From a checkpoint of a small transformer trained on Wikipedia.
Architecture: no biases in attention or MLP, untied embeddings, ALiBi, learned residual scales, capped logits.
Each number is 500 + 25 x the weight over the matrix's rms, rounded and kept within 0 to 999. Layers, rows and columns count from 0. Numbers have three digits each.

# layer 2 MLP up, 1024x256, rms 0.0883, rows 553-565, columns 0-255
493511511466518521516494463509512473488560510523494523469479537477456520491501470499502526510452496447504544485484517499458518469527528491511461513515508510512493481510564472488458532461511501512528491526511532526543515494455537515480504440512484530526546482492440545546459461524464521507475493484504521489479521484472501480486531531528501477459525587510471500531527493474508510446497532520502494462529485460502514504524507530500528504469508463515506484496460472478494520486534489477472477499509528464478485481529486482526460465527474505487505481549528491551507481487501465475481495489488519506552482469494515444470499499475515490465481484476484514489477511477498502522495481516502490476476486530498534519451519483545526482458520482502515492469514488495513508486494484
485482561458504496503490470537483497477464471476518517508442534509472468483483479490450520442490498472490508476492482480472517492444515496470454507518510529482517511454490486517487528500465479518512525512480513470473455519529487484479520495505458458504484504506484409522471469516453503525507495494480537495529537492504492505541504516476448498487487501496489514442503555506556514480511487525510513519498573469459516496506528405483487564454491489452506505514494510452462514536524521530483518489472535493548494549491523545529514455444512483503487521516517458478501514488497505533505548500504489497477467465505550487471489498449498548527506551511491491551511536469500538537522435516490504484509480534476505477498499491504525486456512507463507481539481476511473480555479475
518504505480521466489485490481486471519521545499510486518479486523515534458497490495498497491512488492494520502504505513524532502517514515516509477485497481489508527482515511493550491517490505523532472512503485488490480532496516499484519470533515503492494512466494502480489499485524508513507500517491504512509527469527442459485527463511490491511486490531479519514521496483510542483457495520521504507497496506502465476514523506483528497499482495522470502487486479479531480521494525527488491489505488516492516460505504454481502486523504510501501508505495523497502530534515502481494510506535503437501478557510499543532487486483481529490505501513479504519521490485507524519504497508496507488483515481519511507548518496494497491481495486491480468510469486541501449507504525
497445491476504498483487505524525536525490521549505446503512491493496489491476505502473485496501470511500495517482469486493497463514538513478511491534529504478511517477495472519511510500516456504490477487481512493527490506510492475513535513544525511456490480539480490448494455499502489475503524520468511460482507516498451541512504513504522520521496509489478532536440513515501504499514508497480514471480517552500510508489506535511516514517529504532497483484498493527510513538492493501502481507506580511485506546516488491500480492505469502486508510525479495521535485503498540470493500507540518537498508497515511488472479521473487510564513493523462472524500487474518517456515498497486489497529524476541500476520486517496495501492509504493493495480508504494482537525486498
515477515541513541503506481480507491497486507484499492538511433506480482491517514494461491521531488501538480512495477485505507525461512517470492479458504509518488523545493489516512471480510493514503519511485475454518502514535496508495476509503490498474486508507526455487511494486516507542511483511490511491506503526476496477502516545495508512502502518490517515468488503502464466540495527490524475502518509496486535494532521484466520469473499508502492483489456507484511467495517482514504506481503524515536493520531486493555496497504488517518465487493524500431495502513524490544496482479508497496498479491505512489490512476494488485477490485479522505506470506526530494511506510450513493475514497531538529519496533504505487501516494481502505550538502515474540494528496487
524496478474494499515510518499505508519527505461485495523484501498484480510473517507507467489542513502497521508496491514492537486511524468517496500509444500497492480487493517516458493482486488507443491523511531502492468491495525526534494535497543497495525502492475479498497485503479539508491516471487510511486496498479489479492496518510484485491513476479488506477487484486517488496518503513481532497473499459464521534516463503478484480517486524508488476531482516497485477483498490504495497472520484529482511489467501480493509542481522474483518527469502499498511488504472466515499493500510510500529486479506495523506517505491507523467467495499501486508508545483486494498519495517500514479472527464528487496490513512477467481485486482527517493479533500530491485502526481
487505511482495521496513500494490505484500475458492519537491493492522534509451500509481497529491500503488533531522499548501489540476527515502505486494493464475485512494533518537508553523488491542523485514504509445505465515495513519516524485489499505480469519469510515522496498497496436496476488506506517488508503526479502484478508533486511515489561486479483477473490513478482510494487510532493480500518472521508500516505516529482517484497482472491490492515490509489486490462523468501488514500492520493482525505483502467511475503503497495544516507485495510472518491515465495489475514488525494525530541508487474494515486529495497505530496490491511478506491483512507505476466493564514487488525484502518478479542494511460492482490510523515531516512498520490512490486496497
551480474549518446518530505488452510520500505509546509503509523533515508551446521491527449514504429443485499460452528496539456513499503464491561538458478468522538454455515524469487483481482525515490523519468516524449548532463495504464500468530475483504473527507509475557542518486434505509443551482522537541504550527433498543447504509487568560472519586553448533498511463549583474509469517491541480460491505450539513550511478445515524472551491533493508473533489564462435510545517473486514554509532507501548482499486561521521502499498522501494563539522461540458494503487517486485457454488562447539499509469490443468542513504546448443510527506451538523495422461498466536468500485532519503561503517554477496472523440473475530520470549489503472511514556457557511501496513539
495494524499492491493506483498504505486490498498502494486511482495497502489500474491506490516502511478501516504519492502490501499502488506505496499517488510492493511503490504496500508480487491503515496479494502486517512500509486490507519475492496505498491483478503507491506501486506504492500494508503491485503501494486512503516514500511498487496502505520488489498474502501489490511503505496504499482514488507498495491492512496500511503492503491502479498479489506487484505492520513504504500509503493517512489517503511499512506498512497512498515505481495501503504509498526503498520513498511486500497500483507483501521515493502491506494504503486490497520498487466506500487503503483490508485505507504515525502516480510499499497492514494498481498499500509501509486514493497
496471547490473492502468499466509479483468496490520530519490516488486512521494515503495508521488490498489492541488548506488489529490501535501505491529462499485489548474501501479511521524529514517534472509495529493547507480486504518504517525490489445507485500483500518483480475480494490444535458481487471507467473531524498494518477496530461515513509500524526487476505471470452451537457461478466491518477435501489501500497461508522529507503525505527500493510490519500485516511522516504538485487476511504499518538483470517491528477523497512516504549530507528463514485507526501505517531506506520505550480522513507530515463505517441516467491518483501511499495485474491482547474476508495470524523481458491476495513483497519484502485484500496505526522489475493483531501487492
536507515442537521480546508496516538516506502471482542527457525517506475499528475483508471487494463480491500537518469524514515497492475515493465451509484546480480555540488515524500490513463532567531466556502517514484521485496440503505481495511533508473473511493446461477502508500492491489533527517496532526502495558564401487445500495509489476480474519484524490533429468446474483485509557528468476521448573496473519489487544520515516521514466531519512557512480504485468484503498467500519495502507564458542593477576547498515487491477542526493522482500451537477430529550490451508505506520546498480521570541438493529527496494520496537480477501480430462531458518532515500451513535476509457476600476545519514454543502479489532515523480464500445521525530478453522521463539521
534525530468507503468481530495449502456521515563492545508479554532440500515519463476532467451498495486530486507501472492556448527443504507530523453550527518484489486521547504548541487447490523491520527531503498494501518477477475520524515489510590494481551529457534466523462519451483541496498454498510501460533542546499517466493532512489535507466487523547532498523494477445527532457477521456542567510456509490502478502490492555505448457562476477527519436541500479544474534460512521498414533534454496509497473549485507519519540510476502466554532537461453507435500459471477545493469523491512448468518531490490490514468478507511497538494528465513522467545470503432511547461577518457478482502473491536463519517486500518486548484480528546477449462535569502494515489516510551
578515540537491463473508524474513499519469540490506519501477528432464489476465471505486508497536487457525504486456476468525518480491532482528558497541476488488499515510472516520519513540515502507474531493447535488530516532492526485498489493495459443523521541504496538506540497490546477474511463555461521498483507564454459521445527556457495537527478466485458507469468481500509546456539519437517472528537526532509502466496511470456497557454559511507455513540505489467466496464492517453477525487492509491515507518499467477473508489520538461462524513482535523453536497508515539443515495540462511505491498531503513464495482535454503556563494504489507541486489499460468519534514489472485459518431472488544486540449495498496521469458491462510496503516479454509498467488512449
# layer 2 MLP down (transposed), 1024x256, rms 0.0915, rows 553-565, columns 0-255
495492475509484502458476495489487520495509518460502511467515510503520530464479553484519486534529527541483506500539583501507468496478447465507537519477471507509508533490510519531566507490493472499548490521499520498480469515489477480552505531509492545526425497498516519487507492492475496512489490504507516542522509487464528519498470512503507495488491505508476487513457492471536504465511541493467533475476503516464515524462469517493526527519499487507525508508503467507506490508526527488533475487472470483422496472515498525455522481529501522531495524484510506475503536500481497468494546544496500474452508537525488508505457504490514447486460494488506493474542464517500491532483474472531487479496500498538494502529513504492510490504479487498514563481503485474515496510521491
487490529514472498489500486510471512470512509524514499499502444513495504573517531511454527494454492506486528483503520529463469527464457522517484518501500507548523495430555489465476517502518479520496476561504451520539446491492501474499506483485494518513508504476504530483521471460496498497501499525521521533504521437468491502522510468558506446491542522468558524543457487467497523463511567528527537487526500491526464502481478486495530515523466515477467534507482520550518496498488486484540481510480516474482511547471475468519491507474481489498471522478538515521516508490449534494468473502483481508505523510530528537480487475525509504513532477481464483458493485465476480449509512505509537503501510461501547508490515554531490514533524521470489488511482527481451495490509507
485509529494549522512526484476502486504519516531500493488505496512514509483509519505501472505508503518500518513464513518508508502513497484487510490512519496481530509493487477524511484501514505516512537501495509480506526509485485497503516516495515505527454498487500516528498519519505485486490520523491501471505503480502483467500499494488475496489503503507468485494495493504512529505520507499503507454480497507541507460513492491509503521509501504504489499503502514493487502489516502537504484510552536516529515502507507510530482510474509527517504487483508482489500510493534489479539520493512521486498474492503493544500451511506513509541522512481506517491502501479496486481468484525480491485460531528538504491478486506508523520501497487523510467501515505543514469456494503
478492489510505507522502545508508500529499491510488493529486478488493498512460514536470481496496470504498511495526462510527508493488550484487506502535512516512501515475535465541511471517542517504469490465520501498500503531512506470485540466537528490448502497506490508467521472473499514497529461505500521493492487504495476506523542534491500491535519507470467531522487510492492514490453502528467475472485492514506458550518499522514483470517519491523475473467470479498487494472479489443474471497494518503513488563514523447513496506522486521490498485521456511487504516529499491498485502508505513519486506513530492485447495545492517518525518525504481508490476491496509502506462491516489525461485518491497489464503485520500511516527507505469452495478504493511481511509527541
519501463492506497468492490483499485518485534500456488502534473533512536520498553496522520479461502467505477556510475500485528500471497499468479480492501480488458510517498479512500511454499525496500489499481501476518501489498472483497506503529505504493501458482528508514508492498494533512470517499496533500520509527482526504508479521488476468499526522509509490488502494515479503485538512477513561511506485501491490476496497471517462509522530500496522468476506482491478509509507482516520480470530538495497508509551468502499537447513528503479537513498514478476503458507470494500498500492504558478517468498528500482491490501495509515490536475510504509521479505508533505488512509467498453485476490507527490518514504526477517466469550524507479480524507487517489480499482461
476486488477500488501507498501491518494524494498476535510475521493467515494483534514501512510556503516506496482529493485478483505521485462514494474531481519518522491505500511530481498492514500503481469496486505473506512512506510502498491508482499507456518513478504486503496504477479494494522513529486492503476490494470507537520503492498493495508492455512502483488520504534519508482518507519482527504479505457496507497515514530498511520512521531487493501515497503533509444532523493495490505506549493505483488513486541487503518513488519468511516528477513492502483491493489508499513488506515519496502492525478525474494490488490504517490484474524480512499524533510516487511505474532506517526486498475527520531488518501482476507495461509522539501503531532511461515510515488
488500520544521468488475520544515542490499506489508538496513481535486523515501539507472509495506522500480485541484485552505493489503492467474522496515544482495467446502526525510508527542525488519481506520521503507510454507468533484497531472491525525511498511507541495533478495497535488490520503521518526488483483501502503507504533493459509508513544474495526455516503478493462516525475502514524492527521496504517518516501508478488485520468505481483512502503539489527497478492493455517531494498499529483502494521467495496515464496526489540461509510506527492451506487525497515498521502480511516494543511480516502503496504492526505491520524463473532505505488473514488472507488513519517508500505486492509497477516481511486502485513479495507508543497520508477517481522509499
475514531531538482477518518563551509491489563485520511523519472497582496535479512549536529456476524495494476480505492532532502507485492481485625503544449520532545470479484497503506471485534520550539527500460512502479512533433435483472519468488455490478459560515504541557541488484511501482476496500494515482504471516486553565443492534470462500548470429490433485505488483545491495430506543458446517493503457523537506495471483471505500461518560484546485458520476484520483446565509448491479450507517488552466463472475525534474542495482514474517517510505465423482474528492479454456520450469550457481474502517503503537519471533480540523475526503523533545448456505449486513474529464567506455470464438501492509521517493477514508460453497510473475476507544472525522502496512491
499509479485485528529483482491525510489498509497506501494496500499491497493503482477499516495489499502483518478504494521500506501509502511506497490498501502509508510499504498493506506495499506491497517490510504491490501493503479507504509500486508497489493496497516513513506500499494508501475498518497512509508500497485504497506521493495504503497507507500503496478501504501497504502494507495515491493491503502505496517503518501500495498499520509485508511495489507499483500501502498490500487507481495495511482520506499503483506504501490497504494484500500502496485496494514491522507499503477493499505502497513507499498502501494497498498505505494507498500509477500492502482515489494491517492493500506503498490512491487507493484507509505513512499499511490508495493504498510
480495480514528501524495505495471477519487459479499480501531515466501518488530505522487474515507557509494508507482483513524501537505514546472499479494485506497437534503510497518470519499527538491460544517528473504495500495498483535510522517504501491511497505483475504480473504503512537500494530499488511505506501499478539465526456513490503472495481504507479519488491507526506509522525477456489518481524507488518502511483500484467514501484516525508485518522465523540492501496515460540545490535497515481496495528500491509523533487520517507536509505485533535475492471488526534496510512523485482508516492530539499485473493479503489506526501521485520530540477522487490532472503489512500513507503510492516495526499505510513506516497505479507503502523520465501476528496476504
504463530510497509482468591529466551457507491445525496502518496488459531561514493482532507511515446504526499438425569539462510558496513477557521471481453555538522544553486506485494541500452480520488479462517464564462502437526480518473467492557523488480475498462500506455502545530487474494530483553517538447513480517509470565543525437458471426525502495443500479511482466504551478502578517479465491502490557471479485461506522528487506492556552521546500562564449460513511514518492466483461478504522510453479489555543502533483489454463508527504477463500490505480477515483541501539514482461465464487500470542494529518485535520519487500501515458541496521528470483474502497457527493501498477521540465501524519472531510526501458528487486451468550506506511549538439465501532538
491505469487502469478477505497481502498487564532561509543493520500468543510560460509524537488548505494511482457452485473512494510470499494515455514476472492478510516526528546469541537477502499482506525538509537537514474514497526542465507567498493497530489524504512500496465530501470444502484430509497467475473456510517494483555497498434497543509476447510489514489508499468498482516477483500508509504493506552458465556495557503481485464445522516497472490543526523437496530490518570428493481523491474505475461538516524561443504470466481459472522515487537508520506493441489507553510484471454482468519586516504524468511537486540520503540526482532515506479485513481486516457580577497476465457487507547482508517514521491503521512463505472483462481415498532472539501498500523
521514510528484431482511518542490477546515506491499541513556543479513529553474503494479535553522461490496477459524496492499572510487546501487522537510500492491536487494547507547446515532550457549473485484474513517545475505482512486486541509539527548531485501503546528500500516467525469529556448514478494513505491533484511472452530524511507530520473480478492492474466531535485466539506564453431449532495527463544517472454492511464526527565522491476470491530471510527470494466502477478541475484542505457508481509522498477484531465563545483445542496485489488461504495495510480485523483524510505514489534534519555472479517525459466543506508471530528521477497505505511529522494456509499486463465530530544492497432479518504484461487516479546510483507524484518497481443512546